Part of a small language model's weights.
Size: 14 layers, 7 heads of 64, MLP 1216 GeGLU, vocabulary 2824, 36.8M parameters.
Training: a variant of Muon for these matrices, 3753 steps.
Each number is 128 + 32 x the weight over its row's rms, rounded and kept within 0 to 255. Layers, rows and columns count from 0. The size above them is the row's rms in percent of the matrix's.

# layer 11 attention value, 448x448, rms 0.0559, rows 296-311, columns 0-223
size [124 127 121 126 127 124 124 134 126 119 127 125 125 117 132 122]
[[126 119 127 149 120 120 202 143 142 127 110  84 131 101 138 147 113 136 125 127 131 139  91  89 184 107 156 127 113 156 148 134  69 109 139 102  92 166 119  73 131  83 144 112 193 141 103  90 122 148 132 126 161  77 143 130 144  82  98 124 110 150 135  59 127 130 186 175 147 107 134  98 108 157 138 128 137 136 124 150  82  96 119 116 136 103 140 152 149 123 109 150 154  81 171 133  94 142 144 154 136 157 133 155 135 132 156  73 183 163 165 117  67  66 126 207 151 140 127 126 122 196 133 137 103 155 148 130 113 105 102 105  82 119 176 147 164 110 128 118 144 137 108 125 136 109 119 110 154 136  83  69 135  74  99 181 143 144  77 137 165 169 133 105 142 126 147  78 110 120 150 113 141 140  50 128 136 112  86 149 120 147 134 122 152  98 125 144  97 138 110 118 149 125  61 149 180 141 114 123 116 222 101 174 146  60 136  97 127 156 160 152 173 135 139 138  86 172 123  84 121 148 124  91]
 [122 120  97 139 117  98 115 148 112 139 179 106 136 133  91  35 156 111 117 114 115 154 102 107 171 153 173 144  79 143 100 119  88  73 153 114 136  99 113  92 146 108  96  87 195 106 139 170 125 122 128 139 107  81 125 116 129 236 165 126 118  54 142 106 155  92  70 113 116 162 132  81 106 160 154  61 160  81 147 140 110 100 160 126 154 168 117 117 114 151 101 110 146 127 174 127 104 116  62 114 166  93 147 140 112 124  91 171 101 140 203  57 186 127 164 198 149 133 106 100 165 176 148 129 156 189 131 150 111 110 147 147 141 129 183  98 155 149 122 102 105  91  94 103 112  47 115 157 160 122 146 102 120 137 153 161 163 119 100 136 166 138 116 151  95 113 128 168 146 145 146 140 133  76 200 120  81 113 138 103 119  84 230 132  67 141  89 141 119 155  78 147 147 110 100 150 163  60 131 165 125  71  96 164 144  77 126  80 112  43 144 170 113 115 145 169 127 157 103 127 168  91 120  68]
 [101 159  92  99 126 125 114 159 177 169 145 215 136  92 138 147 166 144 108 113  95 150 132 125  99 183 138 151 102 122 154  91 145 125 119 142 120 168 157 119 110 126 142 121  94  60 146  90 153  95 123  65 137 144 117 164 119 128 154 118 105 160 116 127 134 154 120 180  89 100 118 209 170 114 125 139 192 104 176 112 116 124 114  76 101  69 133 149 100 137 152 158  95 118 127 146  82  96 113 155 113  82 145 125 123  72  91 173 123 128 152 117 153  93 128 119 183  74 134 124 171  47 137 112 135 156 109 151 113 115 201 142 159 104 133  69 144 131 138 112 152 120  97 165 188 114 146 144 130 143 153 149 120  89 100 174  87 135 144 135 143 136 146 121 100 144 120 121 146 162 170 130 129 115 126 139 170 111 127  87 120 166 129 145 155 139 122 173 126 107  95 204 111  83 139 165 174 152 105 119  64 105 116 168 125 143 121 106  15  93 114 141 109 131 122 113 147 109 109 133  89  87 209 102]
 [116  86 161 128 152 132 156 144 153 122  88 177 133 165 145 154 136  83 133 152 142 139 116  92 172 164 104 103 167 122 105 125 115 129 111 135 115 133 101  82 157  74 107 112 165 121 144 187 121  89 124  72 113 145 157 157 175 188 100 134 142 158 134 168  89 138 130 117 153 172 138 131  93 119  96  97  82 121 131 131 151 153 108 122 145  99 112 179 128 143 107 149 110 140 145 128 140 156 162  77 118 126 116  92 100  95  65 124  70 153 224 171 142 155 116 189 128  87 128 101 105 179 128 145 136  69 161 133 152 161 124 137 140 151 165 114 190 170 150  85 170 146  53 120 190 100 168 154 180 104 114 121  99   9 112 116 131 127 139 128 174 131 100 119 130 106  97 107 118 124 188  98 124 144 140 113 168 125 117 111 139 158  38 160 135  83 111 111 155 128 132 138 157 134 144 130 162 130 134 178 181 154 147 114  95 167 122  77  90 152  97 161  63  81 178 161 123 102 182 124 153 101 137 188]
 [132 139  56 111 117 157 131  90  92  74 108 115 116 142 117 158 195 153 181 132  62 126 133  97 142 128 196 132  81 142 185 142 141  69  84 149 124 165  74  87 105 155 141  63  92 142 121 128 158  94 112 131  84 154 139 154 110 133 150 130 100 138 160 140 111 114 163 182 154 163 131 131 154 170  95 156 135 112 116 142 137  97 141 107 176  93 119 121 105 109 146  55 132 156 101 109 119 116 171  72 157 140 132 135 108 142  17 140 148 203 138 196 206 168 140 103 196 184 149 139 104 147 133 135  86  87 115 102 100 158  81 152 169 161 172  98 146 151 128 104 127  98 181 116 221 131 114 155 143 150 152 113 130 143 124  95 207 118 103 132 105  69 171 133 143 144 154 107 163 110 143 119 123  94  93 130 103 142 117  81 128 137 151 163 119  90 133 126 140 134 155 158 137 140  84  84 168 118 107  76 143 189 145 144 101 142 125 119 185 215 158 104 146 121  99 172  42 140  60 129  66  77 119 122]
 [ 96 137 153 121 136 136 129 153 169 118 142 129 138 129 105  97 148 132 229 116 138  71 128 154 130 130 158 136 136 137 161 111 134 116  50 155 141 162 182  59 186 102 125 117 152 127 138  75 159  93 116 133 199 136 123 157 144 144 152 137 109 153 107 167 154 189 142 125 156  75 139 142  84  66 112 145 137  99 159 163  89 137 167 118 106 143  83  96 155 145 149 128 147  88 149 132 155 128 116  98  78 118 154 171 125 134 135  42 102  77  91 104 201 123 125 136 108 186 115  34 138 145 141 104 126  94 147 121 135 118 139 123  98 121 143 112 141 143 124 117 106  41 118  94 154 144 141  94 139 102 144 137 163 175 109 141 133 122 158 117  67 125 113 126 149 144  47 155 118 170 108 131 113 137 162 138 132 157 159 150 114 154 132  99 110 144 155 104 128 145  76  34 145 147  96 166 140 151 124 137 124  85 183 135 158 122 107 110 109 113  88  86 118 122 172 114  35 102 159 138 241  69  97 156]
 [136 128  96 117 138 104  64  88 167 127 145 206  98  82 133 130 132 110  89 146 101 188  77 100 156 149 153 117 135 138 159  91 179 152 127  62 143 142 110 149 119 123  42 135 105 107 119 197 100 120 110 135 224  79 124 138 122 114 105 157 119 111 101  97 147  91 162 105 103 169 128 170 109 130 138 126 122 170 195 118  82  82 130 147 157 177 115 145 170 111 122 201 160 103  86 106  77 180 173 143 107 109 125 140 135 165 103 139 130 205  80  91 170  85 106 183 105 214  90 115  71  97 130 160 123 117 122 172 157 114 105 100  93 121 137 109 180 158 121  97 107 127 131 111 175 122 133 151  96 150 105 154 133 147 127  65 169 112  86 137 125  91 170 122 114 140 122 163 112 156 148 168 105 143 197 156 156 106 114 124 132 148 135 170 118  84  97 114 149 110 127 171 153 124 156 159  84 149 112 117 121  98 106 112 136  78 162 132 122  30 130 162 138 156 132 101 101 158 169 176  74 143 117 148]
 [159 123 102 137 150  97 176 120  87 118 120 167 169 178 113 142 119 106 131 115 158  90 114 155 110 149 113 126 118 139 178 145 147 158 121 136 141  95 118 173 131 133 115  89 119 104 132 111 104  94 157 124 165 134 104  94  98 148 118 104 176 148 133  25  93 172 169  67 144 109 122 122 186 112 132 129  36 166 116  72 140 141 118 108 145 106 128 121 154 111 151 117 152 156 121 110 123 159 136 167 112 127 139 145 125 146 146 104 178  67 188 122 171 197 189  82  99 128 164  68 156 122 113 126 120 158 143 157 120 106 136 134 132 133 143 104 118 153 135 131  61 150 167  14  16 123  73 122  44 135  64 159 114  96 118   8 147 107 179 136 118  94 116 148 197 123 124 156 127 160 122  93  99 123 149 109 184 122 113  95 114 163 165 107 105 132 151 134 137 125 103 139 172 134 156 164 131  93  82 141 101  90 131 186 103  89 102  96 144  97 122 145  86 119 120 137 143 143  63 181 103 169 125 138]
 [ 73 113 108 111  82 111 112 108 113 129 104 235 169 149 116  66 139 169  80 141 109 155 105  90 126 165 119 103 126 144 100 118 171 138 102 184 145 123 103 125 140 143 101 152 100 126 120 148  71  93 109 124  93 106 105  99  79 123  57 147 172  97 102 159 155 207  88 102 153 118 136 115 114 140 134 112 159 138 146  82 106 107 134 108 133  88  94 157 181 125 178 106 197 134 106 134 114 196 103 123 159 150  95 108 141  95 131 105 151 143 139 158 145 119 161  85  85 101 136 125  82 175 126 127 105  52 119  59 120 167 164 117 138 123 108  35 151 123 115 103 123 116  97 132 161 151 120 127  44 151 114 101 114 106 140 158 134 136 125 129 190 186 112  95 131 104 113 103 102 142 189 159 129 109 114 161  89 116 160 124 161 117  94 131 140 104 132 150 109 139 168 109 159 146 135 128 122 147  82  52 112  97 114 111  85 109 201 218  51 126 177 114 123 160 146 107 141 179  92  79 116  84 101  73]
 [144 129 132 127 126 113 111 115 118 132  72 175 131 146 151 100 157 114 125 114 141  97 103  92 146 131 150 170 130 129 187 100 136 106 101 136 111 165 133 167 148 136 166 164 107 151 151 144 128 202 110 156 117  91 136  91 117 101 151 120  85  98  86 133  56 145  95 174 117 184 131 170 128 160 141  99 140 105  68 104  98  94  90 149  91 117 167 136  88 114 161  90 161 147  44 131 118 161 107 137 139 110 171 150 149 178  99  65 105 158  93 157  83  65 165 238 185  98 134 156 143 109 131 135 126 112 117 122 133 112 126 137 107 118  82 157 186 142 147 118 102 153 124 172 105 121  82 149  95 111 120  98 149 202  36 105 157 165 185 114 180 110 137 102 122 185  79  64 123 136 155 160 163  95 165 111 153 155 116 152 140 183 111 168 132 186 102 136 110 125 137 104 125 130  99 113 149 107 146 165  59 152 140  99 122 123 116 189 141 199 148 109 124  99 121  95 118 116 151 137 133 122 104 180]
 [110 124 156 117 164  87 132 194 106 112 115 114 102 146 129 113  97  43 143  60 173 130 148 175 163 122 151 132 184 136 145 118  45 101 127 161 137 114 110 213 132 165  49 152  54 140 156 122 124 138 119  80  52 106 164  74 123  93 131 146 137 101 112 111 117   0 141 137  91 155 151 198  61 123 110 171 147 148 142 121 147 133 113 142  98 140 131  91 155 134 125 159 106 104 214 120 132 103 119  88 116 128 111 121 128 190 124 134  81  96 136  93  77 107 125 160 133 101 152 187 141  81 158 118 163 124 130 151 138 125 138 116 131 173 204 165 158 133 102 158 143 136 128 154 103 127  89 176  95 132 110  51  90 142  98  59 156 114 153  97  92 133 181 113 176  99  73 195 125 125 157  71  69  95 150 117 109  99 143 122 132 194  79 150 130 113 125 127 142 107 149 124 106  98 109 123 130 140 176  71 125  91  84 137 159 104 124 153 119 151 104  70 151  74  91 124 111 113  99 103 178  87  48  96]
 [ 94 117 129 111 127 120 141  93 123 143 114 121  97 141 137 151 189 133 196 138 139 168 158 171 175 124 166 123  65 119 129 109 144 116 133 138 205 181 140 204 152 127 169 143 137 107 126 132 140  84 143 126 143 115  66 140 117  84 131 139  77  85 125  60  86 185 178 116  92 131 149 128 140 114 109  84 122 130 118 164 126 158 118 172 142 156  98 124 119 155 114 171 153 118  61 120 106 135  91 118  84 111  93 113 109 125  76 146 109 192  93 119 132 114 103 118 124  94 116 104 135 134 114 127 147 111 119  71  95 116 141 112 124 180 164 176 144 135 130 133 166 209 101 147 130 166 119 102 210 116 124 173 110 148  97  57 120 120 131 124 111 162  82 144 108 131 159 125 125 146 142 120 134  98  71 130 141 136 125  90 130 142 167 119 100 103 181 138 113  97 181 136 129 140 146 145  84 157 114 144 131 113 255 118 101 130 149 160  96 177  95 151  87 138  80 166 170 174 138 154 106 164 128 106]
 [138 113 119 130 123  95 138 138 156 141 125 162 141 143 150 137 108 137 120 145  72 157  31 127  50  80 107 135 146 149 114 113  95 140  88 139 109 158  88 127 116 164 129  16  66 149 143 107  98 204 107 116 155 156  99 175 118 120 126  90 154 123 144 157  79  33  91  87 115 181 113 160 127 184 133  85 115  72 154 115  66 124 146 139 127 150 140  97 107 136 127 170 105 122 114 124  95 180 110 174 155 148 114 167 160 116 177  91 157  76  54 119 163 135  82 129 130 140 114 213 124 111 213 113 137 137 129 136 124 121 112 126 159  97  84 170  87 110 100 156 133 119 189  75 177 124 101 143 174 109  92 109 122  69 119 165 167 141 124 127 112 192  53 121 110 122   2 101 123  90 173 122  93 132 169 150 154 113 151 165 115 144 100 139 105 130  96 104 160 131  99 128 103 109 133  68 140 151 116 156 147 170 183  78 122 135 138  95 205 104 129 117 164  81 151 136 154  93 115  78  90 150 114 100]
 [118 137  88 120 151 103  90 140 117  89 117 131 190  87  91 178 110  54 204 136 108 118 100 123 135 184 123 100  89 119  45  99 101  89 140 126  94  78 142  56 135  96 118 193 151 165 117 116 106 168 114  82  78 135 115 150 153 176 110 116 140  71 107 112 129 151  81 109 171  71 136 158  92 142 120 109  54 176  83 130  94 127 134 121 133  82 143 103 150 131 111 125 204 123 212 103 156 172 197 148 129 113  91 165 119 120 127 127 162 141 127 180 161 165 120 119  55  97 160 202  96 135 172 129 124 100 115 112 154 118 116 155 115 162 144 122 148 148 112 122 114 139 140 204 153  74 191 151 128 164 138  94 144  85  87 177 113 116 122 119 109 146 144 108 113 125 128  49 136 125 147 145 145  91 151 140 121  94 146  82 116  73 149  94 113  80  99 110 112 128 156 167  79 143 164 151 145 129  80 173 140 137  84 100 110 104 107  89 147 121  22 170 118 183  97 169 207 124 147 193   0 185 141 133]
 [131  78 107 110 123 110 105  95 114 148 151 113 151 160 148 106 146 120  89 195 132 117 199 180 116 135 176 148 180 118 160 133 157  97 101 119 109 204 163 126  98 103 170 132 134 101 135  87 115 177 136  89 103  69 155 150 153 227 116 106 130 223 112 156 122 118 169 127 161 121 123  79 175 153 154 104 171 130 131 105 153 167  97 125 145  56 125 141 120 114 100 128 169 135  84 129  96 113 190 123 146 120 108 145 132 139 115 114 188  78 144 142 178 154  60 216  84 132 123  96 158 113 115 132 107  80 108 155 120 119 167 126  99 151  88 175 165 114 139 127  94 238 174 100 112 116 142 100 255 119 148 123 149  84 155 175 138 126 139 137 103  79  99 110  84 175 162  92 109 111  81  69 113 162 151 144 154 133  91  94 126 104 161 134 107 139 127 135 138  89 142 128 137  94 135 127 165 163  74  80 127  47  67 170 126 127 178 130 122 163 148 122 134 127 111 104 113  52  95  82 150 106 163  89]
 [114 124  88 150 144 109 140 116 116 122 130 144 165 128  97 101 101 122  94  89  99 152 173 170  82 127 149  98 120 111  74  93 134 156 121  88 155 144 147 133 103 142 164 112 100 107 112 102 132 149 124 179 152 141 106  99 140 141 113 154 182 137 118 131 118 173 160 164 164 220 155 143 138  67 131 132 110 153  93 134  81 133 108 139  68 158  95 105 105 128 111 106 128 116 173 123 125 117  38 122 140 150 131 118 102 173  98 165  75 177 157 108  88 121 169 160 180 117 160 132 157 105 121 118 155 113 123 108 125 111  80 143 137 171  63 157 132 157 125 112 103  64  96  72 164 142 145 148 110 155 166 151 129  79 102 202 148 144 127 143  75 194 129 133 155  99 195  49 128 122 120 112 115 156 136 102 132 149 138 145 113 166  99 154 132  90 143 145 111 161 143 186 210 126  83  70 147 149 100  96 109 124 124 111 159  47  93 151  93  71 140 190 106 184 123 143 105  45 168 108 200 175 173 177]]
# layer 11 attention output (transposed), 448x448, rms 0.149, rows 296-310, columns 0-223
size [120 125 117 117 119 124 119 114 115 114 120 115 122 114 115]
[[ 98 125  98 149 115  89 133 113 140 139 106 119 130  84  91  79 107 121 191 178 171  89 194  88 122 160 104 162 146  80 169 149 150  88 152  99 131 107 102 108 133 120 174  70 133 167 105 144 154 103 178 209 111 175 135 119 106 147 118  79 157 154  73 169  96 154 139  75  53  96  88 188 152 120 113 125 169 162  66 197  98 167 145 107 133 152 128 128 129 129 153 118 119 128 150 168 141 150 142 123 106 118 104  68 109 192  93  86 113 160  97 151 156 181 120 100 194 104  98 110 126  97 134  95 139 102 157 166 138 126 118  99 155  54 206 131 141 148 134 132 145 135 154 131 132 141 133 114 169 119 127 161 151 180 161 108  91 103 149 129 119 118 105  84 103 137  99 132 153 155 129 115 126 120 154 167 115 153 109 120 191 128 100 164 102  89 153  85 148 126  76 126 117 143 148 131  69  95 173 134 178 112 133 125 135 109 112  75 101 171 120 107 132 162 118 148 152  95 138 191  54 129 123 138]
 [112 129 140 131 149 186 143 112 134 103 126 113 135 122 168 123 143 169  72 102  61 125  95 109  55 125 175 114 151  77 144 179 151 133 153 125 109  94 133 134 127 151  86 153  57 136 105 120  87  89 121 156 119 212 129 175 128 109 161 109 106  87  94 169  87  99 116  78  70 154 209 207 109 145 102 141 129 131  75 126 115 176 125  77 102  89 105 131 149  71 135 152  52 117  85 147 183  58 132 109 114 156  72 158 173 166 143 100 122 138  94 165 127 105  67  82 155 113 124 163 114 102 127 129 114 140 157 107 142 124 176 113 194  81 108 164 148 103 124 124 134 222 107 120 107 199  85 144 125 138  99 192 137 159 140  64  76 123  95 125 111 157  96 200 120 142 109 160  93  58 104 129 110 170 126 133 137  94 131 125 145 172 118 118 133 122 131  68  72 111 147 125 170 134 153 130 168 149 149  73 116 178 188 222 146 149 186 122 153 156 162 117 106 135  89  81 183 103 105 138 162 147 131 115]
 [122 125  99 142 148 112 105 150 140 147 154  88  80 124 180 151  84 193  97 217 169 101  87 154 138 186 110 150 135 134 116 116 104 161 124 137 118 151 126 186 100 163 207  58 113 125  88 182 127 136 155 143  89 117 185  78 133 170 138 160 202 120 102 135 102 160 144 104 144 164 119  39 111  82 120 142 106 140 131 152  54 117 119 132 132 107 133 104 133 136  98 107 107 163  62  74 183 115 145 197 168 129 125 141 135 140 122 105 163 109 128 162 155 141 113 115  65 136  91  89  70 125 159  67 177  97 123 116  85 183 114 153  98 151 133 128 115 112  89 122 133 129 105 126 154 131  91 156  99 133 132  95 140 175 131 100 108 126 100 117  99 151  59 134 159 115 162 125 140  40  93 132 136 172  98 126 137 158  93 139 121 119 134  95  83 122 139 104 104 111 115 122 130 146 213 144  94  34 122 158 134 145  95 136 106 101 149 174 158 143 205 100 159  84  71 154 152 126  67 116 135 125 115 139]
 [111 128 113 121 161 183 149  88  69 139 185 143 178  60  63  98 150 133 155 169 153 164 113 102 103 136 123 155 103  84 107 157 209 113 183 119 115 146 132 105 122  81 143 140 181  90 142  77 132  97 104 169 149 134 179 139 109 111  89 177 211 167 131 109 129 123 121 141 169 144  91 121 127  72 147 159 104 149 112 135 131 232  90 101 187 160 125 135 130 130 164  87 161  90  74 153  98  99 154 144 139 162  93 171 145 149 110 115 138 146 122  84 128 100  85 167 123 106 179  75 132 140  96 162 127 122 116 107 139 100 108 191  81 116 182  70 133 147 152 168  98 134 111 114 138 143 117  92 105 133 200 160 119 211 127 134 126 119 105 143 173  95 171  79 169 167 146  98 108 121 142 208 163 122 149 127 102 160 163 102  67 133 173 143  84 169 165  83 188 102 147 124 156 106 118 161 184 136 176 135 104 150 166 159 102 120 145 156 172  72 118 128 102 145 109 166 118 193  91  96 104 101 139 128]
 [146 122 160 190 125 175  59 203 148 158 111 143  28  79 171 139  77  68  94 196 133 101 152 113  38 128 124 153 151 132 109 102 103  77 169 139 173 144 114 166  70 141 174 175 124  99 119 138 129 144 133  96 150 161 115 123 142 106 134 155 144 151 110 157 177 127 111 142 156  80  98 107 137  58 111 116 116  81 131  92  94 141 135 189 159 150 186 124 166 164 120 137 147 114 103 127 136 118  91 134 126  96 116 189 174 177 118  81 108 122 178 129 100 145 136 140 107 118 110 143 124 117 104 121 142 159 112 122  92  75 201 112 127 112  90 154  93 168 117 163 106 187 115 131 109  49  90 112 121 115 141 134  97 177  92 136 110 149 146 118 102 122 140 125 111 105 123 166 102 132 135 125 153 159 173 155 112 158 124 152 122 113 141 112 131 137 145 148 102 138 123 150 103 143 205  89 165  75 164 128 136  47 112 119  97 116 109 177 161  40 145 116 170 134 186 144  79 147 130 126 123 113 143 121]
 [ 90 140 125 139 138 124 182 129 123 124 153 140 148  86 150 133 101 101 157 100 129 110 120  98 143 112 126 121 100  86  98 184 120 119 138 135 140 149  62 165 112 187 177 154 125 137 138  61  97 154 119 121 129  43 148 136  98 123 123 106 151 112  70  90 147 148  87 139  79 107  99 161  75 183 105  88 132  85  96  88 136 119  95  92 106 128 163 105 133 186 163 124 120 161  97  77 111 108 143 157 207 169 142 182 142 131 105 215  93 165 124 159  72 139 122 106 172 140  90 189 217 150 122  97 137 155 100  60 144 157  86 135 135 186 120 141 148 107  96 134 141 111 113 164 116  91 140 155 173  90 137 122  85 150 142 139 103 164 195 135 142 116 113 132 149 123 194 123 113 101  95 158 115  71 121 190  75  89 118 125 154 126 112 141 142 125 126 120  83 157 172 135 135 103 167 150 205 125 209  76 173  91 137 129 161 124 157 144 124 157 172 191 139  70 114 124 203 138 105 109 110 169 132 201]
 [113  93  86 114 127  93 174 101 116 127 132 132 112 187  94 138 157  98 115 107 119 160 159 139 138 134 126 128 108 118  95 127 126  75  98 140  99 134 121  75  97  75 194 159 124 125 118  97 152 146 155 155 110  66 111 153 113 141 140 164 148 161 101 166 122 126  58 124 100  74 117 154 105 114 142 111 111 115 144 137 201 150 139 183 122 129 110  62 130 119 120 134  79 115 113 124 102 122  88 170 170 106 128  94 152  69 253 109 102  97 147 132  86 106 106 175 109 134 147 128 104 114 118  66 113 127 114 162  84 137 161 104 128 105 115 110 134  84 151 105 172 176 127 171 158 113 160 111 138 166 161 121  63 122 131 105  97 135 130 102 153 133 118 178 107 163 120 146 142 127 120  97 165 143  88 100 210 177 173 124 120 111  49  50 115 206 182  93  97 128 130 120 178  81  32 143 108 104 122 102 130 160 163 117 127 105  99 115 172 171  79  90 111 125 110 190 126 120 105  92 107 111 118 149]
 [161 102 142 102 106 110 101 179 111 129 125  80  97 155 120  66 113  52 117 158 102  92 155 130 127  89 148  95 162 130 140 198 147 133 113 129 115  90 120  87  69  97 121 185 146 173 133 171 103  86 124  74 126 173  88 132 112  91 108 112 160 111 100 139 108 126 129 166 211 102 150 143  88 146 117 122 150 103  79 155 172  90 110 217 133 157 121 120 160 165 116 108  88  73 101 122 151 101 131 149 143 194 164  63 169 157 101 125  65  69 131 127 121 121 151 120 133 132 106 193 127 151 147 143  63  92 154 109 161 184  77 115 163 141 158 124 110  93 159 128 176 103 174 173 184 106 127 182 144 110 158  15  93 137  96 139  58 107  81 129 141 142 164 137 154  78 134  68 103  83 108 140 144 111  53 134 145  55  93 124 135 133  99 122 189 127 116  86 155 151 117 106 164 141 178  79 131 158 114 102 171  91 143 150 113 165 130 140 120 178 104  92 134  72 119 145 104  92 179 111 127 106 134 131]
 [202 143 158 135 145 168 118 139 134 190 173  59 141  51 153 135 158 179 107  90 153  84 141 170 131 106  50  81 123 116 150 189 123 122 112 111 140 100 148 129  76 119 128 132 145 128 164 103 113 149 152 164  92 106 122 115 122 136 141 118 191  94 164 129 114 119 124 151  72 149 158  94 131 150 118 135 139 130 114 136 152 167 138 129 105 145 152 151 133 147 103  70 132 113 104 153 116  96 172  79  97  76 122 101 147 103  84 111 109 161 119 107 187 124 116 175 105 161 167 168 169 122 126 117 125 150 127 182 151 156 166 111 108 125 118 187  88  92 140 121  72 119 118 116 169  69 165 137 125 121 157  90 120 128 142 120 135 121 139 142 115  76 106 117  83 137 109 143 183  85  75 162 188 153  99 150 190 118 148 111  89 115  87  61 136 148 139  79 168 136 152 131 128 152 181 112 134 141 125 143 158 182 101 121 160  69 133  74 172  81 103 165 145 135 146 162 116  57  96 158 151 109 154 149]
 [127 113 104 114 208 116  97 138 207 104  67  96 119 161 173 131 117 160 123 123 121 135 123 141 102 112 121 104  85 151  82 180 106 141 127 166 163  96 131 137 151 128 145 133 243 115 122 151 138 133 146 137  84 151 131 115  94  99 112 134 113 169 128 139 185 111 118 113 247  63 103  83 110 155 149 120 107 128 148  97 181 141 171 111 121 108  56 140  58  95 153  81 122 113 149 138  98  92 128 101 169 194 118  87 110 162 117 123 151 103  72 163 177 153  66 128 127 170 120  34 124 101 148 130 213 151 165 101 119 115 149 108 139 182 179 153  54 112  80 134 123 120  73 125 112 109 128 101 131 109 160 115 143  86 169 151 113 112 118 115  53 140 165 121 107 149  84 163 104 108 162 132  72 109 140 164  95 134 139 113 138  90 126 164 153 157 183 111 117 154 155 171 159 128 196 146  48 134 130  82 102 154 135 163 124  51 164 119  94 129 108  99 190 130 108 114 111 121 164 124 107  75  88 135]
 [137  94 165 119 168 135 183  31 122 166 111 163 142 143  93 164  77 142 131  23  89 163 115 114 117 171 103  88 119 131 116 164 160 161 181 140 114 181 136 147 101  79 150 180 129 193 112 128 198 126 126  93 146 165  98 173 111 152 126 127  90 152 134 133 150 143 133 116 122 105  59  98  96  95 154 137 126 111 106 130 144 156 167 107  96 142 140 143 140 184  95  80  88 107  47 134  84 171 130 107 219 139 177 122 177 101 128  56 132 150  85 122 125 140 165 133 161 106 178 120 130  96 132 116 104 126 160 111 116 134 131 139 108  75 166 139 144 153 115 102 155 117 166 119 130 132 137 151 112 206 131 228  94  76 153  84 108 129 120 140 126 130 123 124 127 170 183  84 110 140  94  84  81 168  77 117 111 164 150 127  71 156 110 111 145 101 122 147  80 158 114 109 104 151  98 110 146 140 126 106  59 151 101 153 150 123  98 146 129 165 194 139 105 108 170  87 106 141 157 143 151 123 121 135]
 [114 129 178 169 162 115 143 146 169 159  66 121 155 164 127 171 145 153 125 140  92 160 126 142 118 144 120 120 145 132 101 133 137 101 151 123  45 131 106  99 113  76 181 102 131 213 150 107 135 171 120 136 139 148 127 104 122 113 139 125 147 135 165 168 131  34  94 122 171  65 119  78  96 149 111 146 163 120 149  94 109  88 130 112 166 110 116 123 108 157 101  50 149 164 161 119 154  76 133 101 181 106 158  96 104  73  98 144 144 109 152 127  71 108 107 113 177  46 111 204 118  81 126 110 151 110 124 147 158 103 125 102  78 142  91 131 174 133 132 148 147 130 161  59 131 163 145 117 113 128 127  57 130 179 134 133 129  78 110 119 133 154 128  94 184 137  73 158 150 100 118 128 101 166 178 160 166  92 118 112 116 116 116 123 134 115 107 153  88 177 126 150 111 137 126 137 179 138  96 110 168 130  79 104 110 107 168 128  97  84  93  79 170 117 126 149 142 164 124  83 177 118 162 129]
 [104 116 177 155  96  84 110 119 117 144 214 113  92 112 128 120 141 141 128 157 133 111 176 142 132 112 143 110 134 118 158 189  89  98 109  69 169  87 106 136 172 169 130 176 104  88 130 196 119  60 118 147 100 147 145  95 147 124 193 199  87 188 113 165 100 193 154 189 117 120 135  80 120  77 156 195 116 177 139 108 143 147 144 163 165 100  69 128  89  62  93 122  85 180 146 153  96  95 130 104  96  93 156  52  87 126  96 148  94 169  93 134 124 111  79 176  99  83 138  86 123 152 135 161  66 100 119  88 166 143 170  38  52 211 140 108 147 101 132 161 129 146 124 114 178 136 117 117 135 139 203  98 100 123 118 134 166 137 158 165 124 113 144  93 150 156 188 152 136 143 155 128 127  97  94 108 159 122 146 110 119 127 118  53 144 117 102 155  93 101 139  95 127 128  98 127  91 171 111 111 131 125 107 111 103 188 136 144 131 123 112 138  76 111  92 109 103 130 131 133 126 113 173 138]
 [160 132 128 170 134 166 155 125 102 156  85 128  96 139 153 136 112 216 102 146 117 115 129 127 161  89 142 153 188 121 158 124 143 172  98 130 150 163  80 171  98 173   5 105 130  83 138 102 120  87 110 134 177 143  96  96  90 126 125 118 184 145 146 131 125 138 151 148 124 134  93  54 189 130 204 123 138 132 147 101 127 113 186 174 136 189 156 108 126 125 131 132 118 127 113 110 105 178 156 173  98 165 121  38 106 158 175 123 142  60 161 122  80 105 149  92 145 147  88 127 136 163 140 142 135 171 168 172  85 159 117  84  77  68  95 103 172 128 164 103 159 180 183   7 134 124 117 161 169 142 135 188 105 138  80 200 134 137 135 109 140 159  86 118 135  93 140 157 118 123 139 153 106 103 171 144 114  74 119 143  75 143 131 148 128  71 156 141 154  85  83 123 156 147 100 119  94 170 170 143 124  96 103  92 156 160 142 127 140 213 129 142 133 145 129 128 157 140  97  70 153 103 119 131]
 [134 123 125 120 190 167 146 171 132  93  87 107  71 137 136 113 157  94 166 131 138 100  74 120 148  51 114 136 149 125  79  85 154 122 126 119 117 116 110 127 161 136 102 152 105 190 112 160  71  83 141 123 133 150 105 143 119 130 149 148 121 109 162 103  46 138   0 107 177 106 147 141  73 111 138 165 166 175  98  21 216 167 145 130 143 135 134 119 120 115 131 130  76 112 114 165 121 121 159 153 149 149 112  43 121  76 116 147 120 142  76 125 118 103 134 148 147 138 105 159 149  71 147  81 119 115 100 153 115 155 149 173 136  96 188 137  91 132 140 178 149 123 120 138  91 160 188  93  74  88  82 122 141 133 139 154 148 150 101 150  98 118 168 102 222 125 114 130 167  74 164 149 187 118  84 127 131  87 199 149 118 160 189 104 104 141 135  94  98 147 118 109 160 158 121 149 104 100 125 146 138 109 190  85 163  82 143 100  97 110 103 107 135 166 171 168 158 154 133 102 134 178 148 112]]